{
  "num_hidden_layers": 23,
  "hidden_size": 256,
  "num_attention_heads": 8,
  "num_key_value_heads": 4,
  "head_dim": 32,
  "intermediate_size": 640,
  "vocab_size": 12812,
  "hidden_act": "swiglu",
  "norm": "rmsnorm",
  "norm_place": "pre",
  "norm_eps": 1e-05,
  "positions": "rope",
  "rope_theta": 1000000.0,
  "rope_fraction": 0.5,
  "qk_norm": true,
  "attn_scale": 0.177,
  "bias": "none",
  "tie_word_embeddings": false,
  "parallel_block": false,
  "extras": ["capped logits"],
  "init": "normal",
  "init_std_qkv": 0.0312,
  "init_std_o": 0.00459,
  "init_std_up": 0.0312,
  "init_std_down": 0.00459,
  "optimizer": "adamw",
  "learning_rate": 0.00284,
  "beta1": 0.9,
  "beta2": 0.98,
  "weight_decay": 0.18,
  "lr_head": 0.00839,
  "max_grad_norm": 1.0,
  "warmup_steps": 238,
  "schedule": "cos",
  "final_lr_fraction": 0.1,
  "batch_tokens": 131072,
  "max_seq_len": 256,
  "doc_mask": true,
  "train_tokens": 548300000,
  "max_steps": 4184,
  "dataset": "wikipedia_en"
}
Each number is 128 + 24 x the weight over the matrix's rms, rounded and kept within 0 to 255. Layers, rows and columns count from 0. Numbers have three digits each.

# layer 15 MLP gate, 640x256, rms 0.0817, rows 241-349, columns 0-127
174094177126094139121163095128134075117074140133097120117118138119155108174157132126129169182155163177111104102121098121118129101101172097165118122168136133148069090143145157164144174135122133091148186158209125149154111124173092128157124151124171142145124109133119108106103115170167097152116146151126121159101143114133144083131160135107168158128072110136098090129140130134126152105126
131134158141099134102117115154113138149145137107109132078141082101141149141105125162101139133095113166148143154119185128089146099113111134131154139128117119129137116110102102147157107109146151167120125140178128144115123127167072202165165109101105075143159169139179108130141110103153178134128148154137130119107140131121107095082169104096103137150074145147154096145128129154111112146116
076142163125095132144117117134117095108100132152082115155149096115126135135133112150108161131108146113108167089176119137157137080101151114124141127163147076090113123158109112149136102134087142115145131138123115151119158103151143162105166120101114131125117127102165154095131122132082114101118130114131130146126143118119133130103125128164113159146145172102119112134145153149098113159119
149158154147088151146121149119103120121125106142128152099148130138111104131127138172120141144159131114111152083148104153092082088109145108131124053166106125072123112141134122127134133119145134173117134129115148100171138112131114118176134072117119099157117147148133151128098100099121096125140140115094089144107191126111109133094127116113136110177150132127108122111138132093105136155127
091121122123155120137116119131129126130100104145150140157138145139125133132130154119123130166094141117130148124127180147115145064119128108160134150152148131118161104164130160158130089124105124152139121162124131142134098108124148142112131162151108149139121151102146155143111138122183138127144127134139136137110140143140136128144154155101107157136139157136106117120158125155146150121141
130105110147115129155138124192106106150154105135124099112116124155145164106112125147136107111113148123104132133104144164102124126103124118141161143102092112116123156147160127139146110085104129156092148118092153081153057082075124107141114122148169134179133166158127120110127148102140144100113160112144070147155126114110143138132115141091116159146112164082118135137125070119112117126085
094101134107142088111158160136167116135113109134114139120096121148104139179163147141148134141132155103174131136130130117133133126128105144112060124126162118077125135161147103182106166098152100144133108169115114105113110114130120100132146128151132143177136104140131095135160108141111070132111139135131120168115151110118094125106128128116082118126100104158105096137109134110116124101106
116147110123120084194096138146145129120136137112135159111146136097142146125167129133133137160140113135070091121135110093134091105116119144164108114152112176094131158162107093153144152128096149137121082111155127147158161149138145148128112124132121109148151126132134097136132077131172092128128151111176117117115089172106121138122126115146128091182113122173126154139127148085134135094120
132091125166154142118076147161176072150140163111079135123128121114145123076129154098117131139137129166111116141135113105065141123127119147103141092159130137119151089093177139118134124139161135143134104179122117122126077144107150094098146086127117125148090113133098069126123088128148115115130140129096082102135179156113098160133119110162083161158119217108139094092141128134149118102095
153158104149116118125093093138137117153154107098074141094161130146118138126122147108157119124148114120127114149133138117168114116140137128135128134108140087134120153152137145116176095136102123115124112139120159086148129121096106150146110155095147143169138100135089133141141191094124128147149167120121118147090154115117157084135170166083109104143109107146142121163115113092136160159148
140132154136107110156134136144062128147155139164095089089124132123152124099133141109087147160143133120116129138147105132112108092079179132145130116158160138123160166148092134154136140120135134126156099103155067139127127128145123157134164062133144116099128103111152065140133090190143130125122153151086133113098126148095162141085115141138139101136133076127153128074098148146185131118127
143137092122129161141111151177117117158130110136084148092156129110162148140152158145124140143151085134122139097122156131162130151125128119096118113121147159110115157128126137133157111101117109111162123158101096121133118150146136101112120117103145110169137113087102150111103145154140135106131168108111101162092125140082116116124147144134163160130172129126161127100130142099146152127102
118139119119085143070128106145137100157123162128121085131147110113112136147136202129153115114121107094136140132133123152107136096094130133142146131117125199119129123100134134130134120123133135173127155115143123137157144158130093120130131155112102146128121148151116098121135122135103163138137109165149133141155132126123083169118157132112159138113105139111111091120108155108092167127103
133080138123080155107173140139121134112155106137107125076096126098146134153132113132121164148176094124077143150152113120153079120111143099130143133141095192093130141106130117137129134101149114106152114158129071111148146105122124164127151163134109123106141096169113133125088147144145151150112117150149103129153178108141153103162086146160116125118121125106112105133153120137140124103123
137141121114146102140107099144077158153127117141150107122155084134110124159122126111125119130153152125157138127122098149147105125115130146178140117118092122132123105136126140153127138085065129108134158112140120077148159147105124171131179123127131094125125139089064186142085126124134136108095172116163122136104121083146110151070121151123106142100133134113098133138117056148102101119124
151150128119134174101159148149120132125159136185121091112103144106151092114080147136100133130154089123104117139129144099115099131110122101128110118110137166102106100142101192157145148119081062145117106112146148123103135141147116147126111130115125092158137155164132116096136164157168085096127122107158111121112112098152145148120117119108125117121071148108135178119123133077139105101123
131085152142131144121125138138106142149098140133100123127099110115152197146115118113144131079100156143131137172098081132122086100119116117153160134155099137148145105124108120105145147097128080101134119135153107123143143129105137116123129137158115164116110146142127161128138126166119168119129128125138160128125129109128084171166128147152075159136096158112144146159079118158102098134085
112105107087121127096136147140125095115158101125099134126162129191114151158130145119164121153171170120154102111158158124147070157112118107129094106143106171126139155125170160144154181089112119109112120115156114119134111109095140133113149118095124124175101111112132110124089130094130110112094160121088107137137183100112106105122162126103124136141072126140157173107120099115113117131152
095075092185117138139103144095129064117108120090110113035142108097164131156068159133130120171120099109122135165123146175180103149158125120145104115148113146160114127129121160130120091081128125154137127138155157116142129139113126131146116150109154135122116114134119095125129078087136150081132137155161123131154153131134120069098120115101150133113138145151120139111146110150132187157109
112106131166095152149139113133076118152103126119103111149097138155107133106102137150139130146157114151178131128104140101102117126085126132127129091175144146140147133108091112122149156137119121164130138117158149097123171099158145108116143169112149105133141140068114153120096138114085140138113116125137117136132168099095139140084103131082137147147132139109163153139104154150154135122100
148145111087092176129115111137080125136169145116116136101122103138131111129132099133123119136121137085111141127182108129166122109125139103145109124139099143077140092127103115156136148145161113135136129150146097136137123163089122141105134099126127153142133124127124125127158128119104111090188131165177126191144132148133129111154123115118125165147138096122164116117117135123107105155087
102101181157119149157127074106162158159120172127155115130142110150125117142086161067173141141123112132084132135114151114103117104125167153150112071094167139148138145128141153130169114110137150119153138147115104152118121088114114163117132129172146121121095129064126116095109142118134147132108196140146125125149140127138110145128137100104133122128114143188149130134145086115085115173084
115109116097106142132119131133100161128146137067086111124137123124114098135111155144132150140167130153147135121162141123168128115120151143143117128153141155121085107143174120130121098137111146104112085120160087136110110119102123142148138116166111079127098081134081141097128108084155089134113143104103106123107153145104139128154123120151127148134116150134169116130127096106111129105117
114080128154124155138154192107133092117116116133112135089107125145143136130124121123127131144156125100091092143135104100142132123124130127101135170085082127114125073099096115109158156133088100163105120115117146182147089124148125118141095138093144160152151096083173099136085163109117117100160152096130141158113139071117112129121137162116101164132107180112160127158133136154128138135115
139107172131110160139132130064099153113107103093097105147133117144105157103101181145143117129135134128156130119129163081139116105120143120100138099134098192081146152124134158158151113137151082176142167120177113128123125134101136143118125138142111137143150145115131100089110113112183104108133137128108107103148127108104061092054117168130127137162117145151145119137108118148118128142054
098093088118081105085090140113100128107093141092134128138143141101111153149135150139134139116159137099124085098158137135154074134141100106136105074129102114125145120130102110113122148131141104123113124158139112107145138120122155137141110106101145143160163117121131120139160081099144117141168118145130106157126169142177115125118122113144118144158108116158138120157150087136137113100112
116129132168127112124084123100109118123095122116130082148121066139094102119132108085119129118126161154138149154122163131147096119117168081152126102101124106102154127127104167142156138127124134170135148130171149089118133147118104114115178131144114158141099156137127134129173111144125127118141125128124113109135119115115099135111115151145121123136103116160107112136125145186096138136086
154074188131072164133149127187158113152134064144116163091174146120141161148156127143071158148121134123152106147189140124150112124153186115138139109100143137068123109180108161122130152144056120096138098117132076135149109140122135168148119147123132152164149071115100090126100109114178146146125117078116079138107146087106129063074130140129101117157158154136114176160114103094143129133149
136123136151156111165162166186125096182096098116089134089107115111137179139150105138131105119108112107151115103132104099123140131133086155128142096151138148128141126137111119135156129154122114155096157139108114120130068108087131139149103112114139098115155152091125166121109177124149147127087125131136129134114118167122149126122114129104167115108113188160165115117148169119110086120108
098087156119106160109155109161148102159083114131124146111125105095120118149131113193154145144132127108153117174138122141115157101181135099141142143141118153148131078139104125128145148174120103114125145124141145127158083136149100110116141152143148158102111123161111108142151141167112170093136139113148120105160134124145153137119154117096168102162092106123159110151116137094111096130097
143133110129138123091121120124120096141146117153097145120184091096153115140124163157167195149156141137124157142123113091152151125115137126136127122098117136125133115112092122137165087081110168138148084105167125117147116098129084133079098120123115170175139069107127126152142160147133181111088163116110085128087100123150124121075165155140134128128117126141141110114100057085101142134103
138131198119118145147089127133122096144143119103112085120171127123138163198134137153136121117155126120138120107174116094123128112128116105182098122130135114146127111159146109085157138133099115143170144116196115126165114151124142168073157122097116119155160145105125146132150125101131143144131146131170140127101166126168119087192118137130096144163094142146135106131103146145091169155074
164141107129124179099108109126128115164142101126102168121138149121150190125128139134151132151146139137147148125120142116145119136109142142132161146067068168116079124142153129116131154119144109112148142121122103123143148107136114148112110084148146089128142144109145150116121129102096130147114126154134120128129123123161123098141127117131158142141121112123107131164110156130115135077144
151078108130138133107149154180075113116080094146129104124131077102149155147105117142125125145124132156144123185160131127122145147134125107126165123134152132130125092118091100130120080180149137160124148140178108118134111069141095096137165076110121115119137121129144144145149114125162123117128120094091118132104119106149118117097138148115144088143098156117143116110115137105100123131136
129098107103164133119111145103102111149130144102123097130126170154151138136128146143141123196122116115112122146160119127124125065126114088152154110140159186103152088149154148167156112153155119114105151118089130138131102103121084136172119109160117115105183130145136088127117101104157159148134152148100104160142147090141149081113103135148163121176095119177114141116150119111170149125130
122172121114149173110122107177095125125124156127109135074184145140110122109136098148100152112165156126134118147126150151117116162103141102125180107137105171131110126120110111181110133116133099117138095137123115128117089140146067120160134155117125119165169147150100151079130093107159138112082122155085084131053121099096143127113107123108125141127129159159105126153120087149134170157112
129151103164142141128132140091107135091095105142100124111180124148152117086141124171175159155165170121115123156113133125142112109079147137159108141132156128139091087165089083161145153139108088165150143121166126159118094165136141157132136155140140132169188134110151122104110101119134189106094096096152108130137190127150112111147163117125137119167130124136134106142110136118120128119118
142133127156084144097143143152109131101104156096097123123132154117194171137155143125112138083152100141174138124130154151136104112107084146122129135129097159091160118115114100149107093125080115123114107166176109126115127102139115135187118125135144114128131101098116106135110116119158118170136169141065110142126101129085120129145103102181103135088140159164122131099123140111088102100111
115071140111115136108174105154131118121111125149124093134115099127159153161150140129161117147121135119122157164120140144105105095168123106170162093099136111150067094136122129123173146121142107105125164136105134070143136142161104121147122093129124133146150091108146123138126120126132160123122117101117104124153116117119133123083148100147135156120152138164155155131141143124137167186143
162136078183075096127141125125137147151133145121097088112131095132164161090122164127133151115178131116117122129123126115138132098117112103172117108101101132095103124128128108151178117138107098122153104145139112133129157127111098155117125123121090119157135105122151119119168100130120150116119107091101115128071131124097141111128114120144104130198118119134103146102153177128127109140104
127099112158112159123150115134156121149094112135130118100124112087172162161107118143119171139145126120092111130120094146149081133129171125146142168083179114116124116077099127134174140125132100125175090060127054127180138151162145140148116112105161112098152132122067100106136081100103163095109142128151129157109131141120121164093125107129111137099129124162122173081121109151099163144131
099092162139143115119142113135141131133150091138126138130107164127153149174131092114120161127129109123091120074144139119139127097122141121188142117114110147114162134142142152120143104099098133137135113155066091132119137142150095128127115149137110133151122163118098105116122136135145113125169127091158108160118159119128156127112103125107061110112117131129157131142130137146130161151114
093162122098148142085181104123099082145068077099107146089129141146145138132113146119127152121118114121129124146135136102146165106087175115158110155168127117124105101142161120147144152211093144117108126148118179142097102143102135114133139101122125161087128116155122134138130091119139144119128133118107124125154157155092120116138121139143138176103147142151158101113123141151119160139123
141122140104106150112120121117143093099138154135111112132110154107154171111115165154147115119127138092088147113122113124140142168118137133191121097116102155155124116164148138126156150093111118137091127118127109143083131127134134118152136086130153153120101110123131130087155129082108121154119165132161115085133108114122119121142111099086128145144119151116123142076117085109113121134124
144118083125096114133136151149152162142117133127118160115142127153116177112074135142087128136168108150124124106155152146148134138140096142134123150105103147113113109113113130152137111123117127165114084114146124095109141110124162095124138144110126119185138118110095107100095104104152137082130111124155123143124147147110113123155129172101148120123167158142134138136125103118135148145185
151113131149105093158151158159154106099085139127105124129138179164140144181129117118131142138124126135113129147126130133190104121129094134120086104129141174150104143151112106154165136066142147131120107177155158175140139148114096123154131100140137102105145104126134132104083105084121127138152154158127081142140152143097166126069129146124147135143180137138158162144109110146145177137112
147123126175156111109139120122121099117137124111144132076145107139160160122106120157100170109126131110154138102085158130142132136112114118122149135125131125114160109128128189145108132138145119143139116139129102084137099133136080142102146160105131092125092090079112119128150120129139200091132123129117124146090148118145101115137155094090115129140118148142141151130140119121160126133114
155113146131118159132072133150100099139120124149105135105103056098111120138078126146158126073158120108127082119126103137201098137105101114116142078120132099122153121141146095134150117115118133116126085158174098156141127151100139132150114114110126161120167087099145138087136122142139121090127141166131124144133145102091130116142133161151093147133112176125125152191117116112117121143124
138135120128103163158133110129152116116117104142114129067162116172110154147130129141137124152168121138153126106112149143165092117127128098143097096124112117134127117168072130111138145092128146145143122140162078122143118099115133145139130123150144150127125134072135136125150116151106145102117135133145135125110136122095132122126153136097146142115157145191139122106090119104098135149132
150128131145142117104152115079093051109124112119109118099145092116089128124085136138130161148165101163165126142148145149154107093077099136082098090152148140102089089150114115147145117124122153155079152142162128115129107091171108137145159131157088151126178157128127148135112108103123142142171139155127119144089159110155193073103135172114136129062123114141104106130095118129128148096131
150149157116113117113134098122099102112124151138085137115140121133127149162137161128160133179175143127139123116175157138096106115101108127109131129148133125104101119137186093147134098098136127119119137116125142104131142095138126174165106126147109168139181116091145131113055143143113126132101091143110100153113170096109117142102112079109161138166111138141135140144113125141126093142130
151107107114094120107106104137112117091112142103083132123100130145154133132123140141154152119168131125134133130119172159120114112086159099162146137131131145116160116152157089145118125094065125097112152109112125109178135130103129179127127125153118122141090124145073144146114168113153154140135158099084138097048101115070115150151154125174124140135122183097113120134159089136117110106127
118092208115109141159140124150121141149107120131089113093159125131151167151111120115140134102135114152145132107130103147102116112109101127116125135130158127078151122135102147141120185104067160131132140148085095101124103136135145125154107129155117162126165107164131125129121083145152156113118112144125087146124101107105129122109132144124104089117131129139166163112148093132145122121159
111146157160153150117155127113070168141114105120107112094150105116126103138076128145129122103139107123101117152123177139095157140093141100173143121130125079132108098113114182153165120074080097141130189126148148082128099146133147123163134141138149158138113110122136169123095157127156167092108131121124084129106100120103118105130114163119109112115150153176064109166108106146140114133124
107085144112123158155167071126112108147117123124123102134144148147106132123140133086117163129130151139106129152108125141122106166091167149136123104120124151136142105145102159103129153173114141113139152128147140157190108162139144140109158107141084164116175114153095122126103104103138108124129145128117119133118161122130101108135115116152130183094131161138158095137153160157083126133076
168096113138163134114142151112124120119122096132130131104102111143162176127135139138104119102116164151163169154197129109158116130120111113078146113126165115153155109126134130109129134160109147162121106160104098134169097128145144140158154102144124123139107107166138129112119151141132156113103153106116137106110122118148093129103136141142104133123146172147148132151161137153108140125084
141122133149142125143181139113138121136123141147110074132140116123145124106156135159165150127131154130150162154156128159121145081134087106127132156159171113144067112113110140100193156113137103173135096134165139189118101108134142169138124062108113165144136069123127086131152129137095138083094124133135141113131153134135146106122175109134167155147116190170120134118131134114133146121058
066141098150092153103137136107138163123093097128118111144112164138117147115100141128142123106166127134131150135105118121177076179118146127112096148145130151118140057136115128127142126129145114143113103146155081086142183110105111167100126116139147117109123143083124145079157082155131109108133111124179123161106110123125137131122137113072121133110159130164131157123106113122108108113146
092109101140146143132092087089112149123118155146122110108134170202130120146112145140141152114112144117104143134116130120122119114133124093102095166141158130142121132118156109129117135120142150131166121123113135146109130099075085162117131115119122145087104089106146133129122120099139102097150156115119126131130104155158119150129115102116123118179135116122126131119094104160123133179113
141128137149160120131112135140134167153116153114108062144173152145146148172140126125105146116146152091095143175153112123125130128100129114141120130130120158081126146104158152141161122109147141121150191187133091131119094147158049122103148107147113125143123117092122157094132131134128112153170147107099114172143160127140128150118130125127128133121155135150062115136148080124108127160138
138145131188081114115141103135107137161154133136129121125139132156143120132107171126144152128158171108110133154149101165106152152142157124178149164134137115089118150115149137135147093143113111127082080158135129159102078150129119157141155114125108124140156126119155116103104125150106119136120098140123088158144120120083155123088113143097135113131125133150159137097108128106144133155117
116134112156142097118108159167135118134151146140096120100158091110172131119142125126099173198153109096150124102134124159105120114133147132119133088120152136099116108157144086138165123091139130090146130144162092126129119138072128120093139134155122175147152132115145143124124123082109099162110128122114135128114125125161126137160138103178114141075140145175113107117120146148138128117106
131179088194092107127145115133093125124100141130101116137128107094096159124125147121149136126156143111121140091140091164135136143062112114175103132130156138103090103120109136129148139141117164140065074132144131121083107098125141107143161137128110165149123129134092143118177108109173134089133113122103147106082090100110120132138140114145137115114147193146116121115171130084111105096117
120097107092141148100112090132111155127126110098116136112105115155131109101119109099118120116058119110148124134152164136136144119110123133130100164145091126116109157139106137110089152164150141097116135107115128123133142122150126120127157169122184153132106139106144138149123118145168157104106143141116156132111096090138161098117117149139127086108140175101132111159128134135169193172121
114129134141123159138137157112071163137079121139112118122156128122166115155136165134119122119148126149134112135162176155113135157139166136116155169086119086154124051166089102126125137129089116128118081148128145155141089144126059159140140104101120142134149117166151126106131125141121170111117159161121093152113128119077144133155086095147100147129123127161192159121120129105121140115130
128133158143124140115142100122122134143119087170105117124131093135088093115124130170152132107129154124139123135148131145127154129128105081151137134095110123127124155099123127083141138097169181127107144095147109133141098101120077147135133185112147170131104103135143100110179112148140164118151130156126133142129126101152112122130143152121099114116114132148148082156118138114156122138114
140127109131082087116164122105113115137103136128131133108109116134097156170127173108168138132141132092148150126151192132137106129124157140173105128137112151128131142137141139149143161151106143141117118182123097118118117138107115132110132187129138128132134144139046149100160128124096141143100127127174143134153131095110128146140108123120128159076115132153119160147179159139131120117145
151094144124139125101162126087126141141126183123146130133106104102120151138107101124135098156148117132168122111121143112116139140114148142136178104121103123147141106129149146090125203159130102149124157098126134164115133139174153118152140126171150176137115150136109083130128131132078127131131135156100114117130122142113127097103124143143137156170137156116133129143123113153076151139106
136101136147156126111142108149115089124104144124144089130150118122142159161078134127129136121099141118163140138121162164110097154106116157097079122127148153089138121122151118110144109089110128142123125108159104128128093109132119088121114112153154110081161121131134150128139125130088130132066165142141130143128160134135131115109150129124111134115137093152125128147071123143104083108095
099101141118099141114134141154117082120109102150131117104142139106140136136127126195118120123163108115125127128093151148098141116115109084150105115131098165094117131144145148132184116149150121143126164170169157121137107060092161117127124112143155138161133103157107107116144114121114116132112126073129137139174147136137156131139149129144135120183142117188091133123137123097109116131129
089107142118097107100134169159106136148118121110131091088120139077163139128116136178136128175153113144138106142104148135160110117112120167121114171167120168097128140146132138182144132119143139183162175106172110128132152110157110136145190115135158118115101140126127148087124106097108146129170154117097050138137108146126130119131115150151163129202130109186166133112079093095135143152141
165154145143076141147123150136116143135119117119092141134103150125131140188118137142114090139184101134117105132144085113120092104112182145117169135157090140099135110119122110151115182115151155117147129135107116129168128123112113133092172101075127116119136147154138106073119121111135168112118097159106102136129115135150132127163134131149183128137144125114120145128095138135078145100137
144101142113122130161193117149117124188111153127066149116105151114140155107152103155124169122129154129134148114167152113111081136106099116142121091096131170128069125143111159122116160127153163119144148128113120123156121112135140068141123155128150148201097153129135087147142131160110128099118112130147097094145124118123127125137183165147142090150114093125124126152122124075147160127111
124127136207116170128122147156127135161146148121090096107103128105166136142104097125078111131147102097109112092076130134139118168137134117124123063138107147146118142143133169137133141111141152131140137162135110104147116102095096145180138068147129162136152151151106091077086143132119110127126115147101110109101149108126137099143133143117142112130117116116132120123126095116105122137157
137129118120117154166138150163116098166109125136082121115176117136194114128105146120115173149117132148093131113125128096191133146102077105139117104099168101082132130152116124146124128124127139097133105140102129119118082137104163101120158104111117127130133132125112149123145129124104125116115120125095171147110108129112129090093151179152139136157146089150172148113132119088135127172131
101087139152156132209165154152136097155158124131127122146141121118117148166120146106091157158111121170138146165112127152116128124080152153143127081160098133117108079138146129179155116109093096173161149101130095132175106145114162116170169169151177085163153153135161152079111115113101143151143133130148142130123132106133107111128139054179098130156120173125113131116129145147132128089128
115122161141147122115183131129173104144109122153082071104118129137104149154127140171108109166133140110125146088147188120100108115148121141139123139109121097162169104148144106140171115115163136164145151097126127103135141109117102180080188136085099145128139120136143102118169127160159194170121103082111138126085091142114122105112127154128167118159128153124137113162114081141146165165166
122114153109114114122125161142144149123101120154058128117130132133171148139102155118138149115139138123110132156149091123162101107117172132145118100120128128111140155086134121137168135092170144105111141139133175130170136149112114145162120130131153136102102139084108128097141089118144140132140152104162096152126130138128110166131082111159154138131147165183122148120190118083138115126150
157072136138137107164122112128171074107130118139092116105131108105143104121156152135119188168168146104073107094152121107163129122122134103169123127106128144135116135161126117169126172127083136121142120077145107172166149139109119176138153100140117108150145116154139120092127122130132136142172135160133106078069153126131071119118074184120126077179078125143154124136167112116143115120148
092114121130105092101127143155093149116117115120134110101130100163107151138098152149125167126117128093119151153098128085132110120108138125163117127137187102112169152144157161179113142144162130127116153106166117103159099095097092167154109153131109093147146170154066144092103148127144093142132114147119128153160157119118112118127128104146091153158109147170160099178117142141108116147093
149086154124151137122190094115117106114108128157105081125112116124141126119154133131099118149162111144101137130172145135149124139156148111114117155169146067043096082155098141112175119101116135072151144122141150132137124105106100095128165109166161141139167121110060120112136162155120133110111148132120123136134118124153082146135088099067136146150103145126108133089127111106103105148088
065098207144129116126158134119128179110182095114120055137197109120141134133136077147075147120138105103153152131132133181106104144121165075131122169079146107119143123156142149129166131065080113183100084173164099133147132085071090136123144079138142121093116120113119073129130092096103107152173112166151145160117113096092141123085134093151071145137126112146127097157110158165145108135109
111061150081146141169128146138142132127149133137107146123161144115126154159143200108086139131121150139144100156123088161123126150119141124132111138101128115118132144114111171131142147135141140115120124140087150172161089123118142126126150135145134083141168059075122100144162139154134093125144194081135142121115118121114091131123124129136082105094104102146171151162119111116127129148121
163113146116157135127098157135134089126144126122093138141126161126190139165093142154111158158122144135131132096135111137127053137109117161104146121132137129130130133092110140110133139110096106136140133075164137142138134129157135111138151107121193087144129136138126110121097147116132082115131093119136092136134156111115115119101112122150155128123120159167132127141168106106129126125112
182095135145124130168125146208137082130128156128088146121108105113132159109144159159102125112125162102161124135170124142150103138128095143134143116091114132135129150138093116090114138130103143151125151106137118123142080179147137093156172132117139139137143142100116135119127134119125185103122133105154145143100139093113117144145124153119136118139103141106128142153097131126128135123088
137072120182136148093098134108094154145119141126110164097116134134112155109085162222125103098143112098136126097125165123156141144130114087148130137100151125133117114182129145127138171145148136148154125130135087088135109123116121170120128132147112185118145144102115092069129105117102108142124120091096127145093091134106092161094160124157109121144157156152134152102106115139140124178099
150095151151116128115147160076133186172135119121125123168107127180142152115090124154153154118145122125113125101153095061156146107114123076162141135099127143133144082167088147136188142108165133091147131114147119137142120154122086132145147110128139142129106103162141086082149137144146156108152140105100095129143146107115097129116126113138143165144095158124091117159151129118090098146131
146095104125122124130124070162059076169120134144083122084147147123113146145123136150132188135119104095114123104109137129105127139102140149100089122117133134106093097101151118147165125087066136103155082154130158106134102107174159135079160115135163151117111134133135140137121103124123152117110138138174140118120124132125159134135097132160128140123132145130129182141109115134169172146110
100159129140072122118147110137088122150112143139130082171191151123092139142120132141120138168145135132105114105114115146114100147123106121145112122101150146097107134149150093171132135145109135141110120131153133189102092090152109167102185113107143095148137119155088121114114124092155148103093116145128123191124128131110153116107144129119124155137178138134133132135121123133108137148158
105117132160146156154123151128144143162130157108087123114126089105138109168141143162147122169122090094097126129152111175143111095119146133155107134143139121129138141141088129158144180143090092162169128145096130146121113109082115113141125123167125139153167102161124106148137137139171130135115154151150093151116156135151105130118097171119102079108119114153086111095117125121083123171089
119125145123167115138177094142120091137160112114102132118135094133128093144142170108115150182118142106150123145124124110115124132115151140166113092153188104130117158149106088093130145071126146140116138135144102117118088108148141099150136136145105123138134125088117133126092144170120196141133119135140116132142121102162143123137151148124111142151140163124124133105146149080137110135138
112124168136109155125096122157136144144112104152112130123137156145115115130198146108135118109131179121127115134121127106147116175106167151122131097049109110103107139114171110097122110048123135099126127146131137081151102135101140130111133084133188156130120098123109107123186117148116114108152136107137097165149101104141110135110157079120141100151122122197140184114140115139152115156115
142126152134162128144137101157096130136124127120097124121116110127131137161130109127125147163160132108121124102089138126126119146099121093119087095129125158115094140116109145118141166109165149142144152152111153066129097077102112115132150180134105133144124094096114134126160123132115148155130155122114108094129119098157113111122131164125113124127115126127143157129139082088133142158145
147124145119144155133177097160097188162129138162116092123150123095103167191106075167118157126132113082132139130082134124154122117125174161138169123110159140125149138142159160120126171100082172153107114102131135084130137156129100112094132134084125091118123132140130132116154096080115141132091137120122127146153131150115108144110158146123127160113141144137173135115129099165133169113130
114113138115107138148069068149149115127137117116108124141131137151091112139091117087113127136108124098131122160127186131162110182127140145098146176108093092100138126105114109136150097142115145139107120125080124154138127151139120143123151141088131141111150145090101135110156115081133137094116117080117112128148125143117134091142118129121069140151167128129159109125112102112175096118096
150142124150120097098117098098119111128090146117116089080129149170107118157187138135114160126128174108134120140147086131141100159111123076127142101125112182118148128129107129103114128078092104136120155122086150110167144174146191156155157144113175153103121132148127127114106093153115172114135114155160109103161181143104082118098119114138109130145150141107157094129166083123131106127127
128103115123140178174144143125175140126108109129145120123097114145158106123095110148126117103120138106162137125126144117086119147100154134145103141135097106107150129089133103149116113149098113130123116089161145125147128114115097120122143155128207106119106173127097123132122126098163124144107171135148121125095098132112106114128103093068134129150068120132153108157068116131119165101106
114121129171130109109139139102110112153153166110105147112119090159121138132100141172163166129157088111104113100131154067172121097077129098122076146148143124114146124150102140126119109102112137121149124176184116079109106091071139181097172138109128138134108123157121101063113159104161145158096137116107105114127132112166126115141134106089173146119113119115084148127100131116097134163131
108128165115126165122107129122112143149124110126125086138153124137111102156125121121151140096126141132113138114130137109127096102088147083136143090119110133135103111114129108105145173134107151135111134186150154124159107099122138128104127145118125134160104109122138111135169097147158127082091154099099104197165135088097113128158183164128111120125143182136177145110132103126106156140125
140097136126114124126107166140070144141128125079117108116096121167082132135102149132163141114150108110134084151145111132119124130117156115128167127140130125140150075111135109127154132146127140081150163111113121164160136092102081135124166120141161106148154174137090168120129105123147116135127109162135125180100194145133131147112167142137137147137133167158109171145092073092092068169090
125112145166105129099132110159112178139105135107077131110117066127136079142151117147149151147134149122150140130106124119115144152104142129155115117108123172135118146135155141089123135122123127127102144122139110152117128146090123123120172126141107160134100096160156130147127121108118108093158127112148121151145133161117137104117085173139136158173160148115194111113128133126091119142126
093130113126084170118109152107132121187105132114141099133089122084159116174113114165114123165139099118140145150155112129132121106118167131171117119151164171110166119167147141127113114087142115137104167133124128078121084143116149094170126158138119141096161137112120142123159069115102146149082092131135141138140149103120121109138137167134117140166132124117106138113116160153144150126156
148115141141116152082133160145112089128117099096110164050104142105147148164127116140155158123146104094143124082126086128125127142115135121125125138090094118121133139122122131124176127122115136130138111111147113122111124140135114111109123123118114124153146133162105178151128135152135158147088097067132155161142115083162133137096145164146124138105097120157129110122159147105138137082115
165086110145068127172102100178118152083116145124100150111125164189111132161110163117155160106206113109116144137143154131141109151137180109126136111106124161111109119103184119161142157141102129128138132135138112100099147084072100122097145142128124065154132116147097128158124118110088144118117142129153109159169094092109097147185114104115104151168134137142097135098133090079117118107130
131119101127148129122132124122146131118124123130115121109127069113135159141150128163149097076140110115131137113140105224139090103121136111149164136137144097159173124134106150136140159132115109193120203152140157113152083149162101140131124169120143138095162103116108119134108126113123159058120136144125136086112145081129102117089158114113119139105100111142151165133154168130124137116099
133156122152150130112138155100098154127102118193114102115165121146132075119125111127163138119169134103144119132139148140133096135123118085142117138139145103162168132135122140135099144121127169122144115135156109103118128144151111163153182131161095144157122119141136144096101113150136141129109121110084096085074145128146077139164151166129163103133155121149149125083090110132111108110144
134131105127145088100131158147119120174092123138113100121079086118092146134109098158079150120143095143164115157104137119106128084116122116146131111125111082118141136128102106123110162082153133138127121149137112061115159131130129138141123200158107143050145120084118166111101125089122150161124141166096082136121141089114139150096107088135113135147164143119119156128132119134166115126125
095106099148124117093124116113126124117094106133132107112104128143145148117111091117111126092152139142149111077152136122139162124115145104123112112140141180105091139132114114144106167140107115111114116088125114152138114110108113178162086147166163131132149151135122163123101101098169155114124152076111119154105134145094133123118113117099144128163117148132133153103128098142107146141132
119123135142154170117114114092147140121059126115163144113119108152141135159091078147094115128121078077128147086092149135127147128132103070133132107130117134126164126127061120149126168120137106130149159171125110112101111129157152112127123158168132184142113081079119132114149091166144124093150142120119140124139103088106111156108139136168080131144143127151132141119103105130133160134115